{
  "num_key_value_heads": 2,
  "intermediate_size": 448,
  "norm": "rmsnorm",
  "norm_place": "pre",
  "rope_fraction": 1.0,
  "bias": "none",
  "init_std_o": 0.0,
  "beta1": 0.9,
  "weight_decay": 0.41,
  "max_steps": 4938
}
Each number is 200 + 40 x the weight over its row's rms, rounded and kept within 0 to 999. Layers, rows and columns count from 0. The size before them is the row's rms in percent of the matrix's.

# k: layer 2 attention key, 128x160, rms 0.0739, rows 42-63, columns 80-159
# q: layer 2 attention query, 128x160, rms 0.0757, rows 43-63, columns 80-159
# v: layer 2 attention value, 128x160, rms 0.0799, rows 0-20, columns 80-159
# o: layer 2 attention output (transposed), 128x160, rms 0.0731, rows 0-20, columns 80-159
k42,148,265,168,213,222,253,253,190,210,217,215,203,251,135,198,196,173,123,158,194,198,248,232,201,177,263,216,213,194,211,250,186,254,149,198,191,199,252,221,195,224,263,141,208,235,264,190,230,265,200,232,194,130,161,211,259,187,235,228,197,199,224,143,203,240,247,217,296,196,253,121,172,237,196,240,124,203,254,276,196,270
q43,122,173,164,181,207,214,218,182,219,203,164,186,259,150,155,176,143,171,242,224,155,240,273,182,170,200,156,248,171,186,255,201,260,176,174,191,188,221,232,222,257,209,148,265,216,253,233,240,237,191,202,262,168,182,195,221,121,270,257,213,209,252,135,221,229,181,202,254,226,244,161,151,189,143,249,132,241,199,239,211,223
k43,088,233,190,124,210,246,233,227,183,159,207,186,206,175,181,218,136,177,209,231,139,234,230,141,171,159,114,265,218,191,164,214,237,81,158,185,158,285,202,238,264,213,161,179,221,200,231,221,222,227,209,165,168,186,212,217,145,267,218,219,132,215,202,281,265,198,192,308,235,241,141,144,247,229,226,157,257,242,248,227,235
q44,073,201,192,184,200,248,187,174,195,237,176,225,150,258,202,214,170,251,244,195,235,134,167,136,128,163,249,188,198,89,155,197,161,251,254,150,186,164,214,161,192,192,177,190,121,139,229,175,216,215,191,232,303,279,262,212,258,265,205,184,199,229,167,159,171,199,229,155,225,194,315,217,226,96,226,220,143,218,195,205,197
k44,102,195,141,209,202,199,243,162,227,198,204,232,220,116,203,161,222,169,222,172,281,181,223,214,182,240,194,187,146,184,189,223,273,206,214,201,245,212,206,229,258,247,130,218,204,265,183,227,283,202,242,183,89,122,149,275,131,234,227,244,210,220,152,143,262,184,235,261,188,208,132,150,152,259,229,141,222,260,268,237,228
q45,120,186,173,154,253,218,215,194,205,214,170,243,241,166,220,198,157,173,220,190,155,208,223,201,149,233,146,235,209,287,227,271,235,216,159,154,176,246,255,139,244,250,205,245,267,312,226,247,230,259,189,190,188,187,169,286,221,235,258,197,172,226,137,213,264,199,182,207,220,261,230,141,210,140,209,132,221,221,235,191,219
k45,107,249,186,162,204,247,237,141,169,197,201,165,239,163,206,198,155,161,170,215,200,242,241,202,209,190,141,265,209,215,199,189,287,107,218,150,218,219,132,209,226,207,173,206,221,198,203,226,209,195,184,207,156,232,166,262,156,260,250,151,183,190,139,255,197,208,152,304,218,228,171,179,254,187,233,174,225,170,287,205,249
q46,097,203,208,154,158,208,167,235,206,214,207,205,116,262,190,192,234,249,236,219,237,146,149,191,174,185,243,163,208,173,161,179,111,218,217,173,270,186,195,127,125,213,235,158,172,172,197,137,130,175,208,130,238,220,239,214,264,174,144,221,239,152,207,149,149,230,220,181,177,132,240,279,245,209,207,236,203,230,172,178,161
k46,072,187,162,340,248,190,219,171,248,227,200,225,199,163,240,138,254,169,236,120,266,179,253,174,224,264,215,151,144,175,198,193,239,274,247,233,249,204,208,238,166,205,195,230,153,259,213,216,230,161,250,247,118,145,136,203,221,194,240,208,231,205,165,93,176,256,222,216,193,212,177,203,126,278,252,189,200,173,247,189,256
q47,085,117,189,155,234,211,203,231,163,171,222,153,192,200,160,185,189,226,164,193,158,181,193,217,162,279,223,217,267,197,255,142,268,181,194,202,219,195,141,216,191,202,161,197,193,263,205,247,178,186,196,161,200,175,227,214,163,266,230,160,248,175,229,171,210,150,162,277,227,226,144,234,211,167,174,206,161,190,167,92,201
k47,130,254,164,249,205,248,262,206,250,226,179,216,252,130,254,146,174,147,167,191,203,206,235,190,210,267,173,212,149,211,242,225,265,199,147,163,234,195,222,211,203,230,91,240,227,259,209,213,290,201,188,225,118,140,218,256,185,206,246,249,217,237,131,189,228,232,221,262,220,228,144,194,196,224,258,141,231,202,261,192,275
q48,093,252,211,209,187,222,216,166,225,248,232,213,156,199,250,188,177,150,211,193,229,170,235,156,220,163,174,239,147,110,157,238,147,145,225,125,227,214,211,175,273,185,184,274,215,149,225,109,229,172,93,280,200,197,166,272,210,174,224,245,206,165,231,231,204,161,212,187,235,174,136,197,232,197,174,170,233,210,203,250,195
k48,081,185,206,209,220,178,199,147,173,155,207,222,235,229,230,220,225,261,249,221,193,186,246,212,277,136,162,210,164,194,165,195,168,236,134,246,162,151,231,212,147,135,196,174,123,151,285,176,153,130,148,257,183,126,249,176,164,199,204,171,168,198,188,145,157,192,154,107,217,153,242,186,185,141,159,237,184,151,244,144,266
q49,095,194,219,176,249,211,245,238,201,197,189,199,245,147,222,174,157,248,133,158,154,106,208,257,150,309,212,233,244,239,255,165,224,248,180,244,187,258,167,187,101,198,200,219,145,256,233,225,176,196,219,160,164,224,171,228,234,187,209,87,226,229,216,168,186,211,193,176,262,232,216,241,219,178,150,237,128,204,154,178,163
k49,092,177,132,207,219,173,149,181,284,211,147,209,252,208,199,157,201,185,194,229,200,179,204,200,178,165,158,231,219,254,189,217,240,205,207,79,215,135,163,223,236,164,211,260,141,166,221,171,156,229,148,199,199,195,207,194,194,224,162,203,244,208,168,256,260,208,129,176,158,162,195,177,97,198,189,231,274,173,237,205,179
q50,084,210,315,218,186,170,205,227,209,128,178,173,209,201,173,164,195,182,181,185,204,259,154,274,230,208,167,202,231,157,167,122,166,137,215,190,333,288,167,232,197,188,243,211,219,204,229,274,142,172,141,170,187,251,223,284,170,164,166,252,114,251,155,187,240,209,166,170,168,182,217,196,192,195,198,259,170,219,239,194,216
k50,071,192,221,225,217,210,187,187,101,187,244,177,171,159,196,254,143,235,177,211,230,177,168,202,149,226,180,273,213,141,207,202,205,210,226,249,161,197,228,128,230,188,195,227,241,248,106,181,209,124,291,125,209,219,240,163,149,232,250,216,279,186,230,208,133,221,210,202,205,185,186,199,228,234,170,199,205,129,100,111,169
q51,091,201,141,247,209,228,188,264,141,171,241,218,217,207,186,192,230,229,169,177,217,194,179,156,173,215,240,191,202,216,285,210,245,357,150,271,164,153,173,172,170,200,201,176,148,271,208,181,209,199,155,221,249,122,269,186,198,203,259,202,150,193,173,168,148,233,220,197,217,161,133,255,184,131,184,203,197,178,225,121,233
k51,073,132,172,175,189,206,134,192,212,237,186,173,191,183,217,202,191,175,130,212,195,282,204,265,133,208,224,180,131,198,193,257,127,139,208,206,180,275,242,184,230,308,197,190,226,149,185,180,262,218,245,200,194,232,165,215,271,204,245,245,194,190,238,222,261,169,258,271,199,153,237,160,110,302,139,194,181,257,186,275,139
q52,087,243,249,203,153,228,227,203,204,225,181,225,229,232,196,215,149,206,223,144,206,168,208,228,122,177,218,208,204,167,125,181,155,223,221,187,280,153,220,249,222,173,202,232,166,155,240,188,235,201,129,160,192,140,167,206,178,225,154,237,226,150,166,132,216,306,177,236,206,204,236,195,238,199,181,186,257,190,198,213,207
k52,086,201,138,269,252,193,159,165,225,174,194,153,228,225,226,233,186,120,217,215,196,224,186,151,289,221,127,248,182,171,253,173,183,226,165,182,254,217,151,125,193,174,197,276,150,167,219,147,171,231,174,259,184,224,213,224,250,143,177,189,301,217,195,196,167,214,163,207,234,159,258,209,171,116,227,168,179,138,287,172,135
q53,091,226,237,206,155,168,216,210,218,209,205,208,177,154,207,215,195,237,302,192,235,178,221,201,185,108,224,244,197,230,147,156,141,166,130,81,226,201,251,123,217,201,224,256,272,212,154,149,182,176,221,217,196,159,168,221,201,182,237,217,124,144,180,171,232,157,216,184,202,212,222,229,236,230,241,228,225,177,275,206,201
k53,082,171,248,196,242,199,207,151,187,233,277,148,232,281,175,221,243,218,252,180,204,249,242,172,219,188,228,195,190,178,202,191,203,188,264,239,233,192,188,247,129,234,161,186,168,229,217,225,204,192,203,179,226,172,256,210,185,128,217,134,258,214,183,228,195,231,235,177,220,170,262,210,168,202,207,204,135,218,190,225,143
q54,075,165,183,122,241,237,242,278,147,227,180,218,199,213,230,158,176,280,167,194,195,249,159,181,196,233,262,116,122,253,215,186,181,235,244,259,201,183,131,207,150,190,173,163,236,209,231,240,226,200,186,170,240,188,198,234,244,212,148,183,228,217,171,175,186,181,229,228,168,198,170,163,250,262,290,241,180,292,190,167,234
k54,085,193,66,196,228,261,224,162,189,203,143,100,184,236,237,183,224,121,128,208,280,182,181,204,207,188,151,222,179,116,194,215,209,173,247,164,224,200,134,165,220,153,247,226,180,199,194,164,210,162,210,211,138,187,183,240,213,210,202,154,148,205,218,284,200,157,204,223,207,204,138,186,181,155,183,120,181,140,247,210,223
q55,085,236,200,241,266,273,194,140,200,245,202,220,217,267,251,166,213,176,253,143,235,270,258,215,168,91,164,190,171,194,130,249,148,212,256,140,161,227,137,243,258,194,182,170,160,135,279,214,231,250,202,198,216,193,200,161,182,231,194,224,143,206,242,181,242,235,194,165,225,224,264,87,166,172,196,203,178,233,181,257,203
k55,076,144,213,128,112,135,271,200,244,190,274,189,145,156,154,209,201,203,201,221,251,116,150,248,214,223,213,228,190,127,162,214,160,230,152,213,199,169,189,241,189,189,138,234,302,182,198,203,187,221,151,169,143,209,186,234,196,224,183,254,302,142,197,190,211,184,196,141,234,169,252,165,185,207,196,173,213,181,197,234,159
q56,083,191,184,266,306,224,214,157,262,162,165,215,231,214,253,186,109,198,152,224,232,247,206,190,190,217,167,240,171,179,223,203,126,151,164,168,213,275,211,249,210,197,176,253,171,178,226,172,248,172,108,243,143,205,174,241,178,137,198,276,183,265,177,203,231,245,174,229,189,154,216,154,199,167,153,169,265,166,136,269,236
k56,077,216,227,185,212,207,165,270,74,184,170,112,187,135,127,210,191,236,244,184,221,95,195,171,226,143,176,233,209,196,203,166,251,193,184,282,112,213,219,205,224,166,253,166,215,145,137,196,218,223,256,179,183,237,203,139,106,243,220,117,259,188,240,252,215,202,151,128,215,255,231,182,186,256,217,196,194,192,215,236,159
q57,079,229,152,193,257,208,178,234,189,174,181,112,197,211,120,173,240,218,199,181,123,153,223,198,209,206,252,231,211,172,232,188,198,158,236,195,284,142,151,228,186,184,298,262,241,214,280,165,161,197,167,158,156,250,202,228,172,227,185,154,201,224,211,126,195,156,186,248,184,182,179,242,209,102,170,217,197,233,215,141,203
k57,076,107,150,286,203,233,254,214,250,276,168,159,196,283,224,214,213,173,182,219,218,242,185,224,274,219,228,221,256,171,205,168,189,195,184,172,172,184,221,254,200,174,216,182,236,136,173,233,184,157,193,196,157,178,274,257,215,207,232,169,188,202,218,195,74,220,220,258,242,210,229,232,185,172,158,158,233,178,287,193,185
q58,086,124,208,188,175,263,220,185,217,245,122,252,221,179,238,210,161,141,214,154,204,100,280,233,227,247,178,186,196,205,145,250,199,220,211,215,181,258,197,206,199,160,136,186,238,237,213,285,262,199,214,192,192,191,181,235,148,229,191,181,275,241,223,218,196,220,159,148,179,164,242,216,142,142,219,193,129,234,193,259,213
k58,087,219,179,299,155,194,204,138,178,150,195,250,159,136,216,214,213,230,195,230,185,214,164,237,211,186,200,167,235,163,212,202,199,240,224,142,214,222,101,225,200,166,226,256,177,198,224,173,184,220,120,134,184,202,194,249,238,203,171,149,159,200,165,182,216,150,141,234,233,179,269,226,243,153,206,229,270,100,234,191,147
q59,087,160,188,166,202,221,191,301,179,157,225,158,189,178,143,178,293,259,128,203,169,128,161,228,170,282,239,154,277,190,245,158,258,228,202,212,261,223,130,204,191,229,206,224,177,273,224,234,136,148,206,151,156,203,203,176,202,179,162,161,258,162,251,161,160,147,189,227,182,221,166,264,215,204,200,257,131,183,156,138,215
k59,084,246,224,283,140,264,230,185,256,223,197,207,225,134,267,164,188,165,143,212,187,248,155,224,228,280,201,173,150,218,261,255,230,194,160,234,240,190,221,133,204,186,158,234,246,163,181,188,235,165,184,206,162,206,175,228,199,252,226,215,146,252,181,80,104,220,217,236,223,203,196,164,191,154,195,187,219,125,248,156,226
q60,080,138,202,204,207,192,238,231,197,123,197,189,165,125,162,233,229,247,165,230,142,186,182,194,185,222,214,202,188,247,226,237,296,213,113,236,195,135,209,256,190,205,234,223,215,235,187,203,248,178,215,243,224,93,198,207,142,183,188,230,181,147,197,193,175,202,147,239,168,250,191,262,263,196,193,181,233,179,251,112,188
k60,083,243,188,222,229,280,206,264,154,215,174,213,234,178,172,180,229,164,222,137,187,275,142,181,221,200,222,106,209,261,249,136,179,121,267,157,188,223,199,148,227,226,192,146,176,203,184,173,262,279,180,211,208,283,283,173,327,156,165,97,201,199,238,237,211,240,273,251,216,280,218,188,192,195,188,192,110,271,184,209,192
q61,086,171,175,106,204,211,252,257,157,171,188,195,220,171,234,135,252,151,160,191,238,173,204,111,236,262,185,126,227,192,276,156,240,180,219,221,266,192,145,180,189,253,170,236,245,204,173,226,144,147,259,181,180,215,211,216,241,204,263,183,215,207,212,192,203,198,258,302,135,235,187,181,282,197,214,184,143,198,187,227,209
k61,093,184,137,238,185,264,198,98,160,217,165,124,194,205,212,214,256,226,156,247,208,219,199,158,201,165,210,189,159,124,154,190,232,192,255,178,158,208,239,143,123,167,182,183,175,154,180,213,189,156,222,225,154,140,77,220,49,164,208,194,111,155,220,210,147,192,242,189,195,174,209,218,167,138,168,156,234,220,234,190,237
q62,095,188,225,206,221,202,173,239,219,224,187,186,229,234,153,254,231,222,212,150,190,213,170,257,215,142,222,214,109,202,223,190,155,225,244,163,199,152,171,285,150,215,312,141,191,172,193,189,218,267,237,219,168,210,149,190,189,232,211,237,167,162,259,154,203,96,198,189,213,222,140,135,223,202,162,188,173,229,243,259,253
k62,085,193,189,230,166,167,255,241,239,187,115,212,184,233,195,211,182,233,223,164,236,149,224,247,209,210,198,207,189,194,158,231,225,177,206,248,226,146,126,214,235,205,161,200,239,261,198,279,190,120,167,118,202,186,242,235,255,220,193,247,202,217,91,190,206,257,232,180,242,135,161,250,264,162,182,228,249,223,290,180,181
q63,086,194,186,235,205,162,197,223,208,221,187,229,247,192,209,226,224,208,223,241,147,206,160,91,203,162,200,190,234,165,240,203,229,227,168,240,175,149,254,149,287,231,158,248,216,237,196,179,127,165,241,266,229,173,238,152,213,164,184,143,192,212,138,184,214,191,233,198,227,200,168,124,194,221,212,172,255,162,254,175,122
k63,091,225,176,172,188,194,205,194,221,215,224,183,210,215,176,176,208,240,261,179,161,220,232,187,191,213,214,158,230,298,214,202,195,150,146,146,221,259,267,171,169,233,197,179,194,102,126,214,284,201,214,217,214,227,195,142,278,223,181,261,104,213,230,289,190,192,293,253,182,217,225,312,243,222,206,155,145,257,189,251,217
v0,110,228,125,194,221,229,222,195,319,271,217,214,160,213,228,164,215,211,257,213,219,232,245,212,164,262,190,260,182,168,139,261,198,176,245,169,286,201,143,205,197,210,173,215,185,227,219,185,233,173,169,183,187,137,178,173,193,202,245,132,276,212,185,223,138,155,182,228,271,181,192,238,202,288,179,252,190,176,175,222,193
o0,094,227,243,242,172,199,169,152,232,200,156,193,222,241,202,197,181,179,186,172,182,193,208,274,166,161,202,187,220,119,227,235,198,194,176,204,218,212,221,183,264,191,243,232,272,193,204,200,267,201,200,258,223,235,206,143,202,233,226,190,147,214,167,238,244,166,171,197,138,199,155,141,157,214,177,140,221,177,165,285,243
v1,107,172,139,205,284,190,207,270,179,88,273,229,141,180,219,194,330,178,170,161,261,155,224,212,194,281,202,191,139,132,128,227,219,256,214,145,179,265,170,235,235,257,178,207,167,229,212,182,183,107,125,150,187,177,176,184,144,181,248,188,198,214,181,203,166,96,226,206,175,217,144,222,141,193,222,227,243,251,240,271,189
o1,113,182,193,268,162,258,185,233,246,166,268,199,212,219,224,153,238,114,175,204,143,276,169,281,177,219,181,198,195,226,282,223,228,132,206,185,196,202,199,150,201,131,305,242,261,195,220,147,208,192,176,206,192,179,183,183,216,200,237,174,227,269,195,283,249,117,186,184,176,182,132,206,196,132,176,113,206,205,193,211,198
v2,111,251,188,285,163,187,208,168,181,165,206,209,183,142,220,312,258,219,186,130,216,137,223,193,196,194,229,190,210,242,226,184,223,205,221,139,151,228,225,135,182,200,241,200,184,225,310,141,206,104,159,205,154,201,235,166,175,152,149,243,172,153,245,183,172,155,205,182,146,223,217,199,159,186,246,224,160,228,271,165,291
o2,111,197,179,183,215,192,200,244,250,202,275,166,201,234,249,194,202,98,223,222,245,215,200,243,145,191,191,183,163,190,191,202,193,195,228,239,225,179,168,313,179,219,238,135,146,207,181,259,68,182,283,130,213,196,257,143,214,100,151,175,175,207,177,239,184,211,280,213,228,203,190,216,189,181,125,197,179,252,287,205,180
v3,089,114,208,142,163,158,249,203,242,216,270,157,168,207,166,349,267,184,178,171,213,172,181,207,242,176,211,191,257,177,132,213,202,194,228,166,195,174,207,251,246,226,185,109,213,149,179,233,191,202,224,241,177,178,192,163,184,220,210,214,222,230,226,232,217,181,180,172,186,256,314,168,218,209,199,182,137,205,209,293,172
o3,092,108,195,133,211,185,237,244,209,124,196,184,170,178,160,193,231,231,174,211,71,127,169,241,170,257,180,201,272,176,218,177,225,178,100,195,263,202,156,220,161,225,254,199,208,255,262,221,153,187,161,166,258,207,165,259,153,250,141,151,255,154,198,190,259,150,187,205,170,185,168,221,204,150,163,241,214,226,131,141,196
v4,114,167,153,184,248,255,176,280,166,181,218,205,168,254,272,114,205,185,169,194,232,174,232,161,206,246,212,200,131,230,206,232,188,192,193,147,152,211,136,320,186,261,202,182,195,176,156,219,172,198,199,216,192,239,208,200,206,209,216,174,225,265,221,225,162,213,175,201,304,195,178,188,201,264,159,205,190,305,178,285,183
o4,103,231,280,218,182,243,261,137,216,215,195,189,171,220,175,186,219,168,204,188,111,245,148,223,254,253,153,223,185,211,213,197,204,133,133,206,203,255,196,135,190,241,224,286,292,136,223,150,215,242,132,199,151,172,187,188,158,221,264,213,292,213,187,257,243,173,183,199,159,172,165,150,203,134,238,195,158,185,121,211,211
v5,106,125,169,170,239,194,220,280,236,222,216,225,216,254,267,154,227,213,243,210,210,197,190,216,154,278,212,232,148,141,176,232,195,180,225,148,168,267,168,148,213,219,157,193,145,191,246,153,184,221,202,139,208,180,237,175,182,252,244,133,223,224,187,228,197,210,207,259,196,168,189,194,145,303,193,234,188,252,109,234,187
o5,100,199,210,225,125,162,207,194,235,244,200,197,229,238,247,183,218,181,204,183,150,238,159,252,230,163,173,236,145,138,152,228,190,115,184,202,161,263,223,148,229,215,240,220,257,158,202,107,307,213,138,310,157,183,241,194,220,231,233,177,289,188,166,209,237,194,230,179,148,174,160,154,216,179,237,199,210,142,190,227,233
v6,098,207,257,233,264,189,226,234,182,88,231,262,149,222,120,259,207,198,190,217,178,152,263,186,260,181,258,181,172,191,185,169,227,267,187,205,230,132,167,266,188,271,184,214,178,232,155,212,178,184,238,195,169,123,267,204,189,191,164,236,214,198,210,220,184,180,181,152,125,231,280,181,171,177,138,175,216,146,208,239,203
o6,091,210,241,212,200,220,247,236,177,188,241,175,212,154,186,190,251,277,198,269,114,203,201,263,168,272,155,211,229,287,243,206,258,139,123,198,174,171,179,159,225,248,168,183,217,261,176,245,94,218,228,188,218,181,185,247,196,235,173,151,192,203,242,197,221,128,173,214,201,176,124,250,149,149,140,191,164,177,199,147,216
v7,099,231,160,162,187,255,189,217,251,272,160,230,303,175,275,135,153,204,213,190,171,182,167,248,199,212,219,236,262,217,279,174,217,183,143,196,219,220,267,150,179,167,121,214,218,248,229,185,204,204,181,182,163,250,210,244,186,189,203,180,233,235,199,173,208,209,235,244,223,218,214,225,251,234,198,244,165,196,198,188,184
o7,094,193,200,182,178,172,180,131,220,217,178,217,234,178,238,238,143,147,223,146,263,219,244,199,211,153,173,182,189,184,140,236,166,190,204,240,283,181,223,221,138,164,193,155,193,159,200,161,265,222,230,270,209,197,235,130,210,135,191,280,185,220,193,196,193,258,240,116,151,184,245,124,204,237,234,233,192,176,219,286,230
v8,116,246,181,197,311,158,235,241,123,71,173,284,165,153,253,195,222,237,158,152,159,165,226,170,166,206,199,187,132,209,206,226,229,222,205,145,137,203,217,229,221,226,244,235,155,207,202,203,191,204,92,199,185,192,233,250,260,241,231,239,175,176,179,218,154,194,212,166,199,160,183,187,173,96,225,215,254,202,237,160,218
o8,129,212,199,265,200,196,220,254,182,208,208,195,198,231,248,199,195,128,199,315,192,340,191,170,201,211,189,193,145,276,223,229,244,175,252,178,157,190,220,215,234,188,219,195,199,236,210,149,195,221,193,287,170,212,207,232,257,111,311,182,211,195,246,265,192,206,238,209,244,247,165,256,179,179,168,161,218,219,259,176,222
v9,108,196,218,195,211,223,216,200,212,385,184,128,244,193,222,181,198,192,155,145,216,177,186,234,176,205,198,177,279,136,218,244,174,198,186,204,303,223,228,62,222,130,218,158,220,192,200,165,170,201,262,202,183,198,126,120,195,229,157,150,223,231,226,167,215,173,156,241,141,136,147,208,204,228,217,209,154,164,215,168,227
o9,107,192,175,199,169,120,118,238,234,192,158,198,232,223,267,184,185,165,201,90,267,168,205,222,180,111,254,228,174,140,162,241,186,298,150,192,214,236,216,183,295,135,215,197,177,194,213,216,242,191,171,218,227,220,245,161,174,143,153,211,199,203,208,137,163,257,153,168,175,220,250,185,142,279,156,235,219,228,252,213,196
v10,096,215,212,202,227,166,185,193,279,159,212,198,193,220,195,190,231,215,258,287,126,219,243,186,135,187,203,272,155,148,154,254,212,161,220,188,161,210,197,173,185,182,201,225,172,206,204,305,173,162,151,266,163,253,234,272,170,263,240,278,195,211,162,229,175,195,209,147,255,202,249,204,171,150,215,291,172,162,199,234,213
o10,103,206,244,224,222,251,233,231,196,188,219,178,145,213,165,238,215,68,195,309,222,273,230,217,191,133,225,159,150,186,182,213,189,190,214,193,147,184,214,253,162,223,230,167,230,160,188,232,298,182,183,242,193,197,183,188,333,177,240,200,193,160,204,194,203,234,218,240,214,192,153,196,271,130,254,193,242,158,190,180,224
v11,094,226,178,189,159,220,199,214,137,144,177,166,218,242,170,196,182,215,221,197,245,188,250,187,205,216,189,216,186,296,171,180,175,226,251,287,122,199,127,216,174,204,246,101,171,152,219,216,260,195,184,165,227,212,207,173,171,186,176,182,197,153,220,198,211,232,193,215,185,181,149,187,198,277,193,165,229,190,170,173,188
o11,093,235,212,164,246,216,254,198,139,196,154,219,110,192,152,198,253,190,183,126,226,166,137,150,163,198,238,182,203,172,234,150,170,201,227,192,178,201,163,174,116,210,126,270,186,158,179,144,170,152,202,144,158,186,243,212,137,281,208,225,228,258,163,240,144,197,187,245,214,195,255,233,157,172,186,204,177,177,118,225,137
v12,107,178,191,144,170,208,272,155,119,193,174,189,235,211,185,195,164,264,236,237,212,240,212,199,147,159,166,208,147,182,221,125,165,206,222,228,199,225,243,176,204,201,253,269,167,180,241,229,240,139,128,148,228,218,258,83,204,206,173,214,224,191,194,218,257,240,129,154,225,223,204,200,205,247,196,213,196,193,152,204,209
o12,107,258,168,227,160,157,227,206,216,182,195,209,145,199,187,194,279,300,207,203,236,199,215,186,239,217,194,100,231,150,192,159,162,207,256,285,118,209,208,198,241,227,201,228,166,173,164,179,208,97,240,213,217,202,235,180,219,223,170,174,266,170,192,183,182,223,236,268,200,216,146,242,179,190,233,196,150,113,218,168,148
v13,113,196,185,305,211,295,160,270,213,247,239,228,196,215,197,127,180,222,181,254,140,238,200,171,197,135,180,219,195,234,272,157,217,183,193,168,191,154,114,171,164,217,242,217,177,190,174,135,189,253,228,211,219,208,204,170,187,154,204,225,219,165,218,224,213,211,254,184,263,207,211,172,139,170,161,218,206,171,205,207,245
o13,109,219,181,165,226,190,258,91,195,268,201,249,257,220,150,169,178,260,215,247,243,208,198,166,184,205,161,184,257,250,204,195,203,222,186,184,156,270,164,117,322,172,101,215,193,101,167,139,230,228,268,170,194,220,166,144,112,152,241,238,221,220,174,235,197,203,168,265,224,217,220,148,194,179,117,192,240,170,203,223,190
v14,104,195,136,177,165,154,131,213,140,178,153,226,198,190,216,201,150,226,229,241,158,274,193,155,135,146,224,302,240,238,184,176,167,245,145,215,175,172,164,227,145,193,190,278,192,175,164,281,225,235,226,273,213,267,253,210,157,228,229,213,180,229,188,219,191,229,192,168,287,140,225,175,250,230,137,204,209,172,179,208,125
o14,105,237,235,172,220,269,174,203,194,248,197,190,137,142,119,235,204,243,192,240,226,232,196,125,246,240,176,189,193,184,155,189,223,189,232,257,175,167,207,194,144,240,165,255,181,203,228,209,250,168,177,217,244,233,226,133,206,223,238,243,123,197,187,159,144,220,195,210,249,148,92,195,182,165,356,208,178,152,100,205,230
v15,092,252,151,170,187,220,249,187,213,237,261,268,144,204,173,266,235,182,145,164,255,181,178,182,273,192,227,188,193,127,155,274,170,230,244,283,243,167,178,191,234,248,163,153,172,168,219,218,212,225,222,176,216,142,70,105,179,231,188,182,272,168,216,218,235,144,187,251,128,166,140,189,203,239,198,197,180,213,227,162,158
o15,090,186,221,208,214,194,152,191,217,135,179,183,172,245,182,181,186,218,190,177,136,142,189,237,152,239,147,219,232,187,233,192,192,190,74,207,154,204,214,162,236,233,258,254,203,275,187,212,152,198,227,217,193,192,205,222,95,242,233,170,150,182,210,233,269,150,166,194,133,199,213,192,183,171,130,124,147,231,199,193,190
v16,114,281,151,291,183,274,227,240,223,228,212,229,204,150,192,164,239,195,269,150,201,200,220,168,205,230,169,203,207,241,266,174,208,253,196,266,160,223,170,276,149,205,189,215,208,226,178,162,217,195,204,191,148,144,168,201,163,161,194,178,271,130,258,231,161,186,215,157,204,196,195,221,177,234,179,208,199,171,219,146,291
o16,119,238,204,222,239,165,226,132,189,193,131,201,249,212,220,205,191,185,215,211,246,214,203,200,174,221,171,184,235,221,267,223,254,219,158,224,178,248,150,193,238,169,149,217,165,179,125,260,116,232,345,102,239,202,139,131,172,191,211,193,97,236,179,223,215,178,189,213,245,228,299,173,147,192,72,143,155,210,188,218,169
v17,094,230,203,242,203,244,223,245,248,311,108,216,219,184,257,100,194,211,227,214,249,198,197,194,172,218,157,191,187,242,274,185,184,184,184,231,166,211,204,189,176,195,162,239,220,254,212,208,249,280,176,141,192,187,186,191,166,166,228,220,242,247,209,212,178,192,273,202,276,181,178,210,189,222,265,203,221,251,163,112,232
o17,091,206,217,287,223,176,191,132,209,207,115,215,230,238,231,231,179,172,236,186,267,199,214,157,231,164,160,175,173,180,158,217,202,187,214,204,180,260,212,187,179,170,207,214,185,144,161,182,225,253,237,211,231,250,152,214,174,160,236,266,140,200,201,250,214,270,198,216,194,227,292,143,180,193,147,192,169,143,212,266,154
v18,108,231,319,201,221,165,248,120,210,190,167,228,228,207,229,198,154,218,151,204,143,104,240,189,156,166,176,203,171,150,193,224,180,221,148,216,259,163,253,135,249,164,213,275,266,211,161,181,194,210,149,323,184,233,225,222,198,175,143,219,162,222,168,183,236,167,232,200,240,204,242,143,214,138,227,184,194,208,188,176,174
o18,113,141,211,186,210,178,196,276,178,185,220,226,135,160,230,226,183,167,248,260,211,199,228,198,249,186,261,180,120,252,182,199,245,194,256,211,230,159,231,263,188,246,195,177,155,244,188,210,214,201,189,308,202,133,247,225,245,118,201,273,179,128,264,141,247,224,189,222,226,196,198,277,175,219,232,172,187,191,264,198,201
v19,100,258,164,241,275,255,256,271,246,205,155,227,216,154,266,110,193,179,171,180,202,220,184,208,198,310,224,252,146,199,253,245,215,254,173,184,197,236,258,176,202,160,154,258,202,220,204,124,206,214,179,148,212,161,198,188,246,248,209,113,230,197,228,150,193,173,276,193,234,178,144,183,183,227,262,198,198,238,202,124,172
o19,095,249,235,233,175,151,176,135,221,213,196,228,302,212,266,209,165,135,229,176,175,238,224,196,207,154,212,195,160,237,222,276,252,190,180,214,166,259,269,139,262,134,212,218,211,207,162,163,232,268,230,270,185,168,222,205,209,164,206,206,178,235,172,261,268,210,208,192,151,213,283,154,188,218,209,158,260,163,227,260,210
v20,121,127,192,222,231,187,214,210,185,160,212,247,245,220,200,135,217,231,161,219,145,103,225,176,209,173,199,159,238,202,250,207,193,208,191,161,233,197,187,150,264,177,175,191,163,204,254,114,163,166,137,134,198,180,234,148,162,223,211,134,227,226,188,191,139,196,188,212,131,226,262,210,206,239,223,236,199,281,205,217,173
o20,125,205,204,213,146,194,239,201,228,239,268,187,241,151,231,183,263,186,154,200,145,214,196,284,162,240,162,160,230,191,217,258,164,163,160,242,217,241,225,129,187,194,179,140,246,199,205,136,154,192,230,256,135,142,268,159,151,197,165,174,340,226,190,169,192,184,231,202,154,164,174,175,195,182,203,217,152,171,241,140,213